python train.py --intermediate_size=1280 --bias="none" --extras=["capped logits"] --init="uniform" --batch_tokens=65536
Each number is 128 + 24 x the weight over the matrix's rms, rounded and kept within 0 to 255. Layers, rows and columns count from 0. Numbers have three digits each.

# up: layer 3 MLP up, 1280x160, rms 0.243, rows 180-217, columns 80-159
# down: layer 3 MLP down (transposed), 1280x160, rms 0.245, rows 180-217, columns 80-159
up180:120147162150121125150143133123098105142142088111121088143141114132099090141116165127135100153128088147124134125128133118111150142142101117086150104115129134151114116122137159136143164114102158147087097064091132122125116103139143100086118142
down180:126140161122137087149187118118130118141112121135118070127123081125126120153095152153164136132134127145123128083138100125094102118078153132109183127116141164097140107147146100150130124156103142136141116119168143139097136114164070114127156137
up181:157142160127150149118086140155141098124152147156171143086122108145163084115104153111127130099137115153142124147126121094154125132119181136116162148130151151094098140092101117133103059126087163109124072146118171158119101085147145132165139147
down181:120076126116111108124108163097142107083154153117149081173128085149143083159152096114141115051118093127097114172130158114125112127112116121163134140094150119080120127160112114123111140141117123127106115155170102091168147135091166154139108127
up182:141136147105094142154125137103124109169133119132098138144126135126135177164098128128135132167115076092155112094170146154143124133162145147135114137122093131178111099141100105154156129133092113135132125142095135120100117079096124137103114151
down182:112104158137133123157141138141104074100112126118124111104147094125104123102121136192139153132112129157132116104113066083139133148113080112126145129132126099153113117140108104147147141081151094112105137163109160104135162103175117082147124153
up183:105141141121156134134157108143122143143166151111147116148185155163094075117177159059111080130120117144145114106126154154124142072147132143146115106107112109091106125100112107119124135174137112128140103096107134115094140141143128154130108137
down183:127084149117178139149082163129111117081157116150119127134097132148134163104130131147124146140071152126101080148136107117114084104095141108100111142089115122131116110119154170103129149099148126128162153166116131121129141128123158132126147125
up184:122139128118148131120096154136074157113119160092152140096108117116106140126183086128134122081168121156154105124117111121153146138152144112073148142118113170130112177192088107067110127120167168127062085184079106113170103144144110102101154154
down184:129115131139143117113126127164119142130138158156143142122145133106124095135105194138181148091152112134134105146098127118109126111158126131147077154189166118135173109155109096164123143126149130178113104121152116066135158117127180090096110124
up185:114128069100115098123108149193168129045141097157135140082170152149121110132107088154128152132098124137131156155090147109118164124074113127141102168135149119102135147139121108131118125133077138082112126136150177148130092150151115122111165182
down185:174117080157146138127186115115141099115148105128159090147135133139112100129163135219161133138102103140112159162147134102089131100118161079142124127125123150097140139172136177170119186078147095113102202128119179176160086146151160128125143159
up186:147139072128105160102158212117156131118108133077118125101155147078099127113119105124133143106111081110131131119157118104129137161107103147143107130152106118108105122104124165122125122144129102142105122095116114152106129171180141124175145108
down186:154100101140118126116114164148132151106086099096145083120147157131093147081106185149161144118156123124118159134095107113120124139080120138109144128127116126116088135111107150155183140084111148159100138142097145122164138096122111103133090160
up187:092148125171099120137086146127154104126128130118120153122125100090159096134133115092096129112109114117110113126166099129182129143103161098143132180118124103126149116090093143144127142121152138133154134141137151146135143146135087147115138128
down187:144125137126107160100096129147120138156100149155127124113147108106178132096131151125161099131124099119096139120165161145117136154136142107131113103139150167110128136128136118141099124122123118151124147128138118122126135103109111142092146102
up188:114121141163145143100166180138125121101134110118138130160127198112105128108128123092132129178092112120128142155156140117106118111119111139114127108139162116121127155141145119138130100117122125135125113114147153126179114106160135125147125194
down188:110140124156108106125209100167113109128121122116074090170164166119116145108110129133150134132101139176088107139113118145134151113106113128159126125154119164091131148137113124116138133128115139148113111160128150138094128160120159129140119122
up189:146142176162139157148146092144136137133196089112134130156132125127131104128116126092122138087112129150165145121106104149095126154153078141112138109107110129095138134118149141163135128124161138153088134133130111149136165177113077150142122123
down189:121112104118155101120123130103111110103151105166111112167136118147145102138101124140128105163111137121139122160110139125109139130102152125093128145103130096132115184150121117154105158133120113114147134149094132100138115132153155153126118156
up190:115141138154141143122124120082112136131119125140157128121113148124154133133126120163103173155135110137141146124155131105129097160107158123127120119171096095141140133136130165153135150134050145125140118117121102143137143130133130116165141125
down190:147091086129137130151096103080122109156115115160130138116135100138153105125111106146136126135129134113118106128141148116072089121156114162130094110151122095158134135145117169142147129109102114129130102081132132099120111125137122121134116130
up191:133146094139152108091140125125105142148147133128106148120115123157092137128129129096130102099129174100121140113148130157144132100180111133159113121140164140104110163127150138114152160120131116110075138097108153122101134114168159113087145139
down191:148117130104109109097137103145071109137114161097136092105172132156144107182173097106131116085084101088110110116131114114142121138117108094137090114111128098129153189127092097152104133151172179151177117127134131109148125144159099142131139121
up192:135130082129138135125138152153124123092130139118138086140089098125135091113129155111102122131128096109109092143125141144141157113138147123134119140128125097123153104145155165098131109049085089136095114074115116158143120149111143122106116138
down192:114171147155163113156135120191153138106111091167090148147095121126140107109123115119088122104174121062146097120099117149160105127112114132122100114108139113131153131152123084163113115112088110115130101133150127149110175147137143161140091137
up193:151105136123116151073137136127145101097101120119150147096119120150138151151165134087118133135157118127195147080115097117180108137118149143087158137145085127115118156147129132156208138127123150131166132109117110139159106150130150112115088144
down193:116170120114131116118104109109104106084153136110136148155141141112114112130077092142122082145126129124106072129134131156140140110148107099153121136154118156125118133171160103144118133140112144127123100147142143126128124146108127115117110099
up194:143111091128118082105166121115112140130143121153122131089135118136136208146114148115117112141137081122127135157107107099174155069101101120098120104175145135125100101129094120147101128115121107164105120144124150121133131116133137095104136142
down194:133159135141060119091154094125147158115124148156061138126146105142096111130091123149110089082121124115174095152139126117146153134146156151128138115123109180113128125112093095144118094169083126104114142101210142147135134112150077131120085120
up195:115130118115104139107117092110151133166113089148078091132065124099111182087164128120099104138144118121114100129122089097146144180106091108132154091156109149157151141116122138142114121074115162126097151100117130126115126057142127117094138126
down195:145120105088168146172139114108122149165101137116110167101113161140100132157085163119149158124177108149137153108081106172127104114056122143111114134105165112163134130196147112114142120085152166080138128100144156127114124151162140142166119141
up196:102084098131095154126146160091146141171101163089111147137144121121134168092101084116085120144124163130125126143115098142157107151115107146149134148105107160154119089106133116075106169111202142100126107122148152132104106064093116110159146103
down196:077150132161156128123103163126121133132079114162089138131123142103096085145132140089152143122144149094135154096076119179091147098144160069149154149196100107104109162156088090128116105124182118151134151138108144150095121134105172147084138175
up197:095149167128142123160198111136143146150112107158149089117130144117125117117161137147118147110094120125130106126111145120132138133138110160137136130117125118187065109119120129105127112127149117100128070085146164180124104132114085153110133133
down197:124111142126137164105092134116122136121109158119101151130125137117165138105183125151150113162121132124109134115109154146064065146140153129099151155096153079101165138113149121076124112122110111125103135159121141122152156141126124109130130154
up198:111158136121151173150084146151132127111134130111144140141139149142156132113114112092120137115169144142095137098133132125132119142118140090113184127158176095135151145134154149142097128122148129121132116135122070115073146125088081111161150157
down198:130143119157126116104144084137167132108116144105130146105107132158145112118155176143124149142145135138125129095141131153143074131172082111128164114142090112174144133126107083136101134119151096122122128121108121164096102150158142146160133068
up199:133096131152084090152088146114132091106156085188147138168106139144134125127105107171108114169156170160081104142155139102135142116138052123082103089133086137138137101134060128168102154179169156189130109167112138111116148128114148098133119132
down199:172162131125137122124134123118126122116137159096129145080079109150131147144143153070147069142143122093087123158154190119098095167087105121151099125116115156168110113090142092139158110136152127165109097113119126080102079135114119165121177143
up200:110115133140138107137136136097136134147121171118128137138123156128125140148182139116126147122133154095144127109136133140138102106081161104102109138141145101129146124152139098164132121122122093069147137126122147104130125109113145186132192130
down200:144102083102119138114102124129105152131121167128128109094147164122108130123164122151153117139160142147128125109125157111118129155146167107142125145081165109116150142085134130111127139157168120123115115099093136142143118152166116108164120161
up201:111127110069134160131105132131118126094131161140157152114120122115176141136090140100084108121127163148121115147158090164133112125113111129100103119142083136137154151158081144129102114140099071114148106144114127128117109153133113124126124157
down201:126127114137130126141074104123107158144120113104158172126150166146111113130114111125160168138112085120128144133115128126130134120099126126097129130143151099112110125146131104105100148126127113132142123122100102144128099118123149125139156135
up202:131136123162136191149155132147143121123173154121119130127146093132101132126120151123079163129156134085111116097135127130141152104140126140114138139097132103158141145127141161129087131079136143153133145106177140135122142145180152084118161110
down202:118115130163157040145126116093123171125128123163123141151124156115173169111140144148146087083099165081129153116112126127145130140145133122142138111127134125105150126118137169146189110151140081146118124185089115149164160145097150102133087147
up203:166125142066148115138170175163123119108157130110146140163125125137129125111139085092208090106102102106146117149162100119106108169135131124156134145119112054128135160139132088162079163131130169084102156157098121143133142140139117134125157166
down203:146139103149159150117146092124149166155133107140109138166142156128112124108149160134125087136082135135132117141103139103131129126116108147109124118107130141070144103137144127166137106167105137125105103147152152112111109118151111117083105136
up204:108174133121103138125113092164134154132122125144137123118141109121131098104128100103113140143114165161159101082161115146107162155166146112100114199113117122109123139087144095109137173134110155144120136104106156170118102109138121108083120110
down204:166130129110160103138138129093126099146172107111108117110131133089115169150108181139116120108149116099111148109098139142142093145152089142133139134161149114140155106114082169131131123119113131116130122081113154118189123146096125147099139114
up205:106167106099158126130125121124142131138149131147115126082143157157094087164132108136132122105133113135103143097127100130156135118160136154112156143080168142090145103128117119144081093098087117152168156128108129116139107092152145151163167161
down205:122108104174124093105141101178163149134111165133161148112098111122183121158155084129142113138128109124144139107132166168116123161133110124120166131189141129127171110128111113114139170136077114121053162118100064113166125125150151110164118129
up206:141190138120109169174102111175131137119139109086173121111091083126111115165126189120125126097140127149116141130135134091092136099101132127119134122109119118159109114091096186082142131120143145111145149197125113105152120123153170146102075108
down206:156102142165125139116138084097173084141165097165091135099120133133153129133140136148111157149151152123091105178154082118109133130118149117146118132140120136147188117156121127159161124127157128110128112127118135117111134111103106106135152142
up207:142131098129089113151146128132122068122122136143130159123149145132156123187125130109144145107118146180116129105140092148128116092118120077116113081118167135123167136122118101069114108100105132152124110102094165124123140097106103108113149131
down207:137104134118152135135129122149115135165102103153116119129150101124117104124122104120121157138108105103118119143117142096134127150138137127134098100116060161123141134156131117110147110115147107138168157094061160065177145123159123139129131101
up208:101106132089151171142117177176164189097168120138143136174091122124118085137131140148152123123125166151102112124118138135122102114139144116114109125115139138103147096085094166121134131147136132151094100118142115142132126106154132124114184133
down208:137136103117184151076132098140100144128167126119150100108126151082127131157162069100088175078165128175104080127142105096113112111089176149142108133105155106136135149153103105102144162134120101071145119144104122138103108148117117123096132118
up209:155158172118136114146144114169092119171133143121095111137117132095111189124158130131126109151119139145102145144102134126111133112136064108119165125122108147159100145156152117086122139102122136118117151124155176178092123141145098140116159152
down209:157101105093155144150148129138115149113137167118101137098139123117125116139073132082133161102179116160116114121171135127155165098122142109112141112156128122146146112119147140174148107175152109151110130150113108100162130070131134151139163125
up210:125153135085148107124117140107137119083099150119137098124126157166137147137171125111110125070123124117159120168172051169158131147158128123077116133136134123117137149130146090137098112114138148106108164156085095139178094065130106106141171169
down210:118151109131109108148064139086085115110128117170160105161146139119177105127142099134180132100137140088117150119104163131135108117091149178135174085135130159151138116108095147158143135112139161123189142117172144182119132162142102115161136156
up211:105140156084102132146134157143095154125138122137177153158117141137187177105128129129158128115137128129115120132094132083124108142112123146137138148098138081161067120096085150114171098168106132131173152166118086172121135105083123107123135129
down211:118111125183123117118119092099118175058112139151140121048123091128104106144143155113103121141148128118081118137117129127106127099127172098107146161114110162124149120113144139135119140128162087106117107099160151171107165165147171128127113131
up212:137106109124125134109162138077076122150169150129089165148083135078159121147180107131163123084121126088144158116150080117139115143118154084112149154112106113111165168118140129137164157093115132154135157104136180130079089120138140173156123151
down212:166120147113096149100083126073140119113090077145166140156144099124191140088085099126088156158100150115123158134078184158175133122089144125109129117109122100144154099099088132150097136091134140133101122130094106104121151093118157122129142110
up213:186138130166133131142155097117069140100131105096157072127136119072157152126116173108111139136138117100129157147108146094125111092125083155120131120105081108142103111171131195135086105105151141129104149111111094131087109115128163137132128079
down213:123107110078124112144149109125131098116103130186137101156125139118100110155147148154151157161108134126137105117108156147134140108123184146137121136154101108148092134131120188168141063118134183098098146119137169050162102144112101075140105132
up214:102108128135122126137132123165130140131107113116143119135117151076123117146155110118096091118120196122122146122139100157123154118123116128136090099118097060135106138144125118132139129138128111115142108132140131071120113135105092092144153173
down214:092100158149159110091119084103111139140138141161134122117115137151107140114157101068156126135117138092117085089099127128123098164134163157159135141169149133151124122135124115104127136126111097127120130134124131168123142174147161153100136159
up215:153143115153169089153137125138141120092109150113152129116156153079145158126086094136144137135113141133104110131115151110131156118148185119122121154124124097122166165118116124114097136161119137119123075129117154151116100095145091125158187111
down215:120105130122088108146162116125129159138179100129146097145161110146110119103154118169109113119104125122113147123103126142109139130116102139171112149113177123146152129139104224119141154122125090115121110156115189162113148156118142129094099101
up216:179120151118135122124131126115140122103122114128094104121114112157152140084107168104101078158099098119170149153140146131155170128079141149140097163111092090118135118137139148173161130160155087156123154153111137170163118114103110144172130132
down216:154117121121118110153113111092156117147090113089097153101107117090187140139144163147125142101147161124153123140161110119125148116165154163133098121142138112158160156105106124157125139130183129151112110159088090127119111153150108153157173145
up217:137136131122124125132127112132137132121132130126127129128127114114125134127131136135123126124131125135129127123138133131151129144120123126128124128129124126132126120130126126129132128135131124128139130130122126131124125136123121129117135126
down217:143139127132131127133130132127127131127116126127130137132123125136141138132132123138132122127124123128124120123122124126135114124137130125129130129125137116132117119118133125119126133126127135119119125128127135126123129128135123128126134132